python train.py --n_layer=12 --d_model=320 --n_head=5 --n_kv_head=5 --head_dim=64 --d_mlp=832 --vocab_size=8192 --activation="swiglu" --norm="rmsnorm" --norm_place="pre" --norm_eps=1e-06 --positions="rope" --rope_base=434000.0 --rope_fraction=1.0 --qk_norm=true --attn_scale=0.142 --bias="none" --tie_embeddings=false --parallel_block=false --extras=["local attention windows", "shifted keys", "value embeddings", "a smear gate", "learned residual scales", "capped logits"] --init="uniform" --init_std_qkv=0.0341 --init_std_o=0.00697 --init_std_up=0.0341 --init_std_down=0.00432 --optimizer="muon" --lr=0.0099 --beta1=0.95 --weight_decay=0.019 --lr_head=0.0103 --warmup_steps=0 --schedule="wsd" --decay_fraction=1.0 --decay_shape="linear" --final_lr_fraction=0.05 --batch_tokens=65536 --seq_len=256 --doc_mask=true --train_tokens=426800000 --steps=6513 --dataset="wikipedia_en"
Each number is 500 + 50 x the weight over its row's rms, rounded and kept within 0 to 999. Layers, rows and columns count from 0. Numbers have three digits each. The size before them is the row's rms in percent of the matrix's.

# layer 2 MLP up, 832x320, rms 0.125, rows 494-520, columns 80-159
108:517501467430471458604559477419459463512429532457531522441555460467537528550602525513581491582451561501570510521530492518443544525459516508575438566504466523529431479533454534528546545482429542505506473551472432456464369497493423517478474538
104:476577482460529515486536456514481508504508581543463521439567533496513494575475591534551536488488581599509455507513517503602498406531397529449534497474465545476466499524534446591544493501476525535577372441452473535544498395560560459482463442
096:447481518474484495377435442459388479566493443501533560534556517433520611476524474511576484490491524445495516457446516565432486483438518437543451451443449486525595459518541515496439425556462589423490504595488565465409573543527398544521506499
105:507507525503510452598509464470521540510540441449494584495506529451535491513445416391513522595563479541458501491521413515474561493559534520458574468482608533511472466482511502464527441464473410400438524527564602502445438471434508519508507533
098:510458503572518507547456543464534408497511526556499570478579485515489554485506590477467411499416476482533518528504516455477504503591567423541482454512465517568429575530438507554554476428527485577495557588490514470468545490500487545493459499
097:602464507544513497422503578539504441551424470525408451486447522567507489544449516421557547568494599555523561475488522464488547479441464499553370496544562569491493524560389510494501446506513534475571508407591452474519358463521494506499459548
103:539525617522532542452478436491516544511552435445443554567562523535495477526521561505590516483499478487486416533570574467443529458570570574493494493586526529599516485570551483524506497519424583561514525431472487434477447504581622538544497498
105:483559485475580499519569614612498467422470458548472486539488422597495436607470576513524509403490528466545525453578562605457507503484484436453497540538509438607529611590522453550452533475554512585489508479539558483463588550490412486463615535
105:503361491442476507497516497490517547562484523519602436505512485554517485521368449511469493516497523559467449538529487493368557559411525512474514531452484511509466592620581476560514532556526526479498567517545487461412500517525452470515532401
099:588485432502563543505501440563511477514513606463556480474476505517500436429571512409510510450400496435526465536551550494509441446606435471492563466433496551521532507609532515519469592593498455501491482550460525578441505487511519564443456460
100:453526524475473559484518509457519450478493468479406566597402540483425621462439521529530527552465613570510489581541490507421486471485533545433498481469532523551489481467520438369546572444565504417453421387491478396553489544575642496493508502
093:433562584599453492541441490534503511477465523496514556476457534373478510539490555481550490462564377433466422456467489573471568427597504438541586558510542599534471439452539403444518580567501524508540498442436453422453447374477460421523465527
095:423531445565493481517467466391474498435527416494480460623556482534574474512530470485533490575504478420425474532431446473577461573414476542526485480521514533455493502555556518432444591536480486532423497433512485546465526432612543549515415462
096:598461511389479477543623535465569505502484551446446514519488461450603488542457511493535488469407474598578465474446480494470444528565496432495591557525407471451509570535535471467511384516467555548452455437443521454529482431425539509502562549
090:412510525411446506478500501619432470548503415551417506388503494483485465541469524484502508510452549461517567464463442446631417497476472616412502444473572501521393459500512493460485549421448512542427521502575470513385459543468463574497477517
100:495470579446513454513482509503438561464537492473483579569566449502555495508498496542583518507515476538455498458469375462524485492398493402396417591508469493455545462516577557542516433552541513481412467464499471470507431499511500487454527472
100:526468483386468462528471447453431526438419482433628519482532550500500448517550530493539521491514490487476442415534476507532551579462536514468512538447501508443494462543536421559484640523426507520679430508447434512513564546540543529556544549
095:562510487530531444483398588431497518438504535426531476425357485473436440478518424527485522453543450596517506489487439449528496479508484480495488469525447456577423559544563538487487536566524467496559467507429469505447529509460459527455559570
100:560582518414563439428499481487443481469599500436459506589495490427467491444457562471528505431461524413450523535499536438563465579433434555598490551455513542518468570505410537529463558487534473489390518585444382511473479527501486521395493525
098:472527523549506485605554485565456397479492441480451552482474575447531488518505533567472456561450524468525545473473514508485548498536587512571378490428469578502512496495482501490502450525467504476560428473485396456549470440629486540496461421
097:496469517490533515479499517497524618479518499509464479420601535500412535473496562556517416393535421495450488486554489516537490545450466494503425438472531519496582454453477528478428576445497500489498468490499503456549546453475525518533588529
095:515531542479486435516490482463542561507516415566456599442450566551449565568497518564474444523504430523549504439469527460480519481525557458504516408460497450453380403502373450506465465420563457472514413494520511469466446517432481565476556516
102:438512549441520605448486464545519554514495515550554553569520387595495550408493551424558554473503471434483534583476525534553532481536493551511533428424419487502415492466542526484544550492424467451415489458412512525487455491527405562470491507
104:527449501558558567409498461601491493569587421472532596501525533533426460553467465514497509565543461547495400557398518496572502514547460553492527492582479463540632594376513483458643594534510466549494578573491423483540533513517455574504545492
097:477510544551489476553530515547519507461455563463527449426550503502468501504403542501490505553484524453487342447560470472494529425469475497545569474514452460523567447445542459504437547527397560481471460401553481445611545528535512472484591506
104:537457451464498448569486479444441378426477493497562442481473485504630447491498550566508468538483542535505487478456479529466471418523502568477473478517655528496445576543536455450407499410578507509475529535524488450429550530516459521547456455
100:426526522529496476546472506512471481519526444492504537542442444583531478501540464449467521543537498601483523469491451539526394575490574632529424455603431482475525448478516500502500529495545512514436395406491524449494549497477502513507431516
# layer 2 MLP down (transposed), 832x320, rms 0.0738, rows 494-520, columns 80-159
096:542407516481535483451476501605614433534550509528466511422491456598579463412560401498483521473452491587431540495533529469521486522506539552470531433522456500482495468499517494486454462558429458485503524501541527462469487456507482570455556387
102:497447574396542440430523510542468538539448527395575558458533423534494446425513422511484491503519491500437559479514550469449477578532414573469502534555539526516495475471459486584589562589468557513522536430485464494491529493473457505534428474
095:518481381531567550371574430546458531474473501594495474471504504488492475517571472548575512486523520537465493536464494430508389585525424559447557475447521470509497529512440484580490596605555497472530518455526485476500463504461517548484428504
101:497476529554524614477572488375580436483495467536513447624542450541524454476480458609532531456513417457457435535531643515540449413522601519497465517519551515492505460436361556497496464514495485499510610485563503501511442516588471593545536536
101:412443452446577576523444464620530452545480520485481531473418578546529551429475479477501453484536505591463481420484589508495475471559524461482469426477466485593501478456527520575544438545517544483526556507460506556472541507494580548504536518
100:511581454478446475467576538504531450549459609461440550491465578548565525452486474558444566565471456507574500524420504483537603520522551496512604483567463563535567418533579571410532489415512530487466553499511344473507450448499391446407590569
101:519525476520429509506499591520529486503461523545516547456456563622497425511545557460408469572555506488595451604417482413515473416482438422471464470415534520587442451436445510493560475481548564561456553415386475487569608484528544500489577427
101:493530512601387464593520490472489539527466444537519508530547546489475485451531588431486541502436482481568517577551551507460475465488541448558491476492571493505478513471512499478605559458475453590542509488551456528488494523527522482495557483
103:454524545437485473435435505437542514493503507542465530468466513465517507517483553546566536415473435415504426460478563580551482540571454480499532489457487552434464473491559462471476475515477516472556447531461609406510532504545460489495549494
098:507492446586521549467496511553528487393509533554502487439561464447471380574536478407510593529598551472507520419434547445577392472512503466438558518468520506504493504488519560513535497449519520547446502391446409441526467542533456546489514453
096:556514506487521513435409447426420538510589566489497462426558555469463535469528509491505487517523493425562509523535467557548459471442646599529517529465449536543409466560473542460473565435551499487526577551540584503484506472490641413520529477
099:514467547520476539531464476515473437492499540510532546518507429638396451468529463564494514504463479503507545488462630487534480412529450582550519505528451574559366503452488505444467562506528475506450541425512456484479404437516493398434497518
103:541496528535449469504538542449569441504513504443516510467505509438544558477489589527510497599546502503535584511469473524427480497480557474571500509525499508449566478550533498526548500563457443607441519548361427480619555423475509406481504457
097:499547533473498525507521464440545597518521511366408489515525485588534440488458465513488514472461415560478511450382401514511431540464561621458448548559474459452506537515474524503479422511505412354454552479496446499515470541474509476532505530
099:459506543448555384487454387597515489548468522535430515492450445547392469498377462500536536500450492471444450507464377455552439487586577497428532585472499430552481415589570560435459455412563577491498547490490486534473414478452535494598505481
105:456535505503617567451464486488491602502491432431499426502459549472492438483546440494537539426533487583462460508490450498540542557438532570486429503543501517496527497500494383568539542462521602443508442489454542437434604572498508474544495510
104:560561473483430478475516448519499595510565413467523531498437568574567554530513494446538488506459593419497524505421506461517505552483487501460561511469492433570451512496595541473549469550453469505537565459461468440441473539502486467639474540
099:467517563559507491511553453542531472512533535475529536480478482411547495527529545415435553505480484508425475499502509534536422416559509489407535557466458482556575573495524602594542453415598484555450526561453536496567431548546505473459461506
100:493522482484410442574532553520509450576513544461510473446520486462502568487550567467502434386521493490559482522597508458451483567500524422449479505461480431455580507551617466502449476469513585560537410466526552585371503451456493482536461487
100:405512461477449501463475497467503546541555449591544460465452520481502553450486549532516538556495545529476617472479525492452485562495502490525556477516563590525492443518483490527460601559530521476478509471534439590481547443457507493553363425
098:531500459528569515452554476470474589514491563427507367521515520489539559459479537514474544505611465443477480438499534487482524466517507440529471559540483516498433544492345616589501542438426547559394546537512542568585507441566536497458505515
097:468505543504567537584574497522480497451525485570534547533534466570478500469517538484509521500506537560448513559447516536496602523477531513423582528520472410480496503490439553470488510459485408508536570482514478440557507559477441512540480439
107:490474477431441539442475427475515496438568591612488490449516428548491495489537577489562513479483437463488458567436502380500506504520483404505561487476432613554464436490548468494451460489493532500500520389500487559580499455518535515474399509
099:521493507580498523486494477502485612557470515551537551497576474506476413530482522437543480415540485549607445523426498516498373485496480524483525549485502532546505492404576522510518437536514493521502453505417522404500522529489553503476579497
098:449476409554435401454397542562432436432553484534506479421501473534475519432512390539537419522485538474471458462478524559490526485495428454501557492423512468572520538540475443439471435541413469480413482555537481455579456443458453556407481595
100:531533457423518507517506554521447461515387548491601469502555433596450442549454498503478470485514614471612471565465469525490403528587553482478514508510543448506430505560465532446526425531526528494560473493479512520457507415510436512599469504
097:651493461541623489504500534526403494412508516570495478465530512469524483456503576516504502472476574420513454485594501479534535544486487479503433491456581470452436514505494506536494546404503498468561555481394558502462500491534543547565554483
# layer 2 MLP gate, 832x320, rms 0.118, rows 495-521, columns 80-159
105:484497508517554574441495540561580491449476524477414466489522579478561467514536584524510447515563462443482464512398492555467476495499515504533488457547501553433460499498539398531500490531486557532503422407461461467513462433524570484503539509
097:495357532471575574428560400449563518564519468492523558486605497512494387469486506478441551507499509479456540495414526486498424612558475515548502521579524518492497417464458488487545542525523498537519521562477520511514482582509517468453405475
105:486553480450508485508497611537558501450493547582544539496406494591434542515488498503483495545499423525499468518590506611507503531483406620566521468445507477524523450582598431430558548478513484559596466513476447523522471496463411526580556501
099:534471450548474472528537448497413436517468421504501452363394591437517489485545536487544486470458436499454504525510629517511472545586544554395506476505496512530448451541478431508596454602490522463486511465406482579519482469566497456542510504
101:509486448423539444460507455552464475499412531602538417510396397484511544467434507614568521591578536500448516493530502525487546476525547495535396493481492492510536552520397484494471492655567494512508495557509466413463591523566536439563400467
102:589512442566479476554535469524461610485546504444518448516566552464511450489529493547451512455535479477525527489571530526490456489418519460481569459469458467444489466554545531540529532459362512469378457515478451517411513481461483451563473547
104:506437549483544449478495436432556462486573598456536410490458536572522471551497468549538497524472465506486481477435548474540477501547436452534511539493608416487544544513556456489585550552451394535504464448525448511552471494585461462435537568
108:472479463480479482478520568551442519477524522449576512455592504459426517526507534588549558548527478521510459515478531532477499487550497550506467512487448523475426494496513461520378524365512494476602503549560507483524503533537396534477483510
099:429556506526476462509435457548550437442546439538497479525569525513497544561572443548490402516559534535489505386559450505523532432553467518502588467436539542448590521522506494488463543471530548486451520515440541566498567593586523479493517506
104:523491436451496470422543440620477518438537568473394523474495463470506479451550466493447515527461472365484548360446530539533518398506608586465514486478471524514550504476592509480426532485520506455528523522482490515459481504553540512534512474
099:495511435534433555530472523540502491479542456455557484502401545418554496485534415551470527428536528514482409516516440466445462554462463502491462620491520455550538575459453434496556559493526488551489423446487582455510457476428358485549465486
098:519410606488533486570567506498522488507464434487495535478533458480471536418525532533434514425427536543537585518505391474429433550555497525547524434501444502579604433564488497473581450501561496596451462514447418481490521481504492449499454520
093:394415537555472587578445480536483638476527464569440515553487488556493528534437468505521563496531623491602395522472466535405465517447536594498503532533515546529538475432474491528521568414554510540518492412519541534526517552473473524485555566
103:462472449510453522503473605566460394517478507506356495498428532508447511468490570496508483460420521432493542540495471488542527524472445633457523534505442473409512472479515500420523472430529391473490482544472485540438535555476520598450379566
102:445452476526468518631525601431426480499510473601511592498485514478486533561463502484484518553551547447496498512378483631513523538594516507452532482547465593467535604563420519483542466576476435545484565528504476541512495470490519494469523532
105:463453446433514564580487463525496547498430527457478531456340518585473535570488509598465479421544480409477491470535490510372446522484538461489466495506479419593419511443537508548526440568436515490532445509506552514540503439457528495552539565
097:527557498486445519466487464478540542494464501474517455427453519544473439459510454593482444453599490458466509521473517499516503568484480494540505466487419455506461346554404505444514470524552446570523522505518459577517529598543472545562449571
098:547485502551457459553466570549494410442494486542532503524500491452512491502470501428555535480476519506520535435528546464537510593492531576518464561506567544548536583456476540424474609484643417466534512424498583564426532538404485510415526576
108:416480582524424517475453490469478474521469442524463593498447545488485618562462512421450436565480477480538501550464506513460451511444515542586503525477443560558570489435526591585404543513487523463529469519483481482487541449485593586510514578
098:527506482430531484483477521577496474554577469464492435443486447476614506602543499465554544522488487508504521416492454471465508493482476497469518508458447424533577553476397531423518426404414570519421491478506504527532540469424509501568514499
096:498516500455584468553493534582498552474523542547458457419504567555520473501410538552460531435551425585478479460574509580470594498527492486437466459494474552478493549464570552573475550404524442643431502575502544443477559493474482488539480467
101:519483539496483507533488619530546430527512422468476503458512537471533518537485487520517508481497459494522497538554528566464478498502536596413493499497444522544576518467493414578521495445554508570442532461452554527528564532540513451442473442
099:446456553408492502513408492486610533462474515484525405540448519603449463481506497527520559569471505535491540577611524474436531608542534550502565439464531523571509543533487465531409505551466525537496503517535471604617500444442468491400530487
091:399525494492486457466568534459521548480486457520531446511518487544544431425510599467490576426432440495513429615450509485538468491622525528468500530441518466544483513496480559449481551462476464438437496538463408500514501475515488540513579489
103:572449531482434473470482430594456528517527542453533448378518519466454511396530583411470546469419465483575572476577470531442450521537514540483505547568518511493546511562558527405524444478505537543488525495495460502425484507572554519479536421
098:458533541435369478528510470479544494586474539505499492479457571448570442474522478456425449470451489448535515580509551387580486458568559416508569536483498470487448523476543481461626450546490512520436450498592509552423534499526425469568467519
099:525495442565502443473500497503568580498490527628503522420588444482450575518510536561554437549533497492539471509476424560489484505478488511487460554564442486621439535452472524478379488458480457540486433569510472524542493497502525383495536493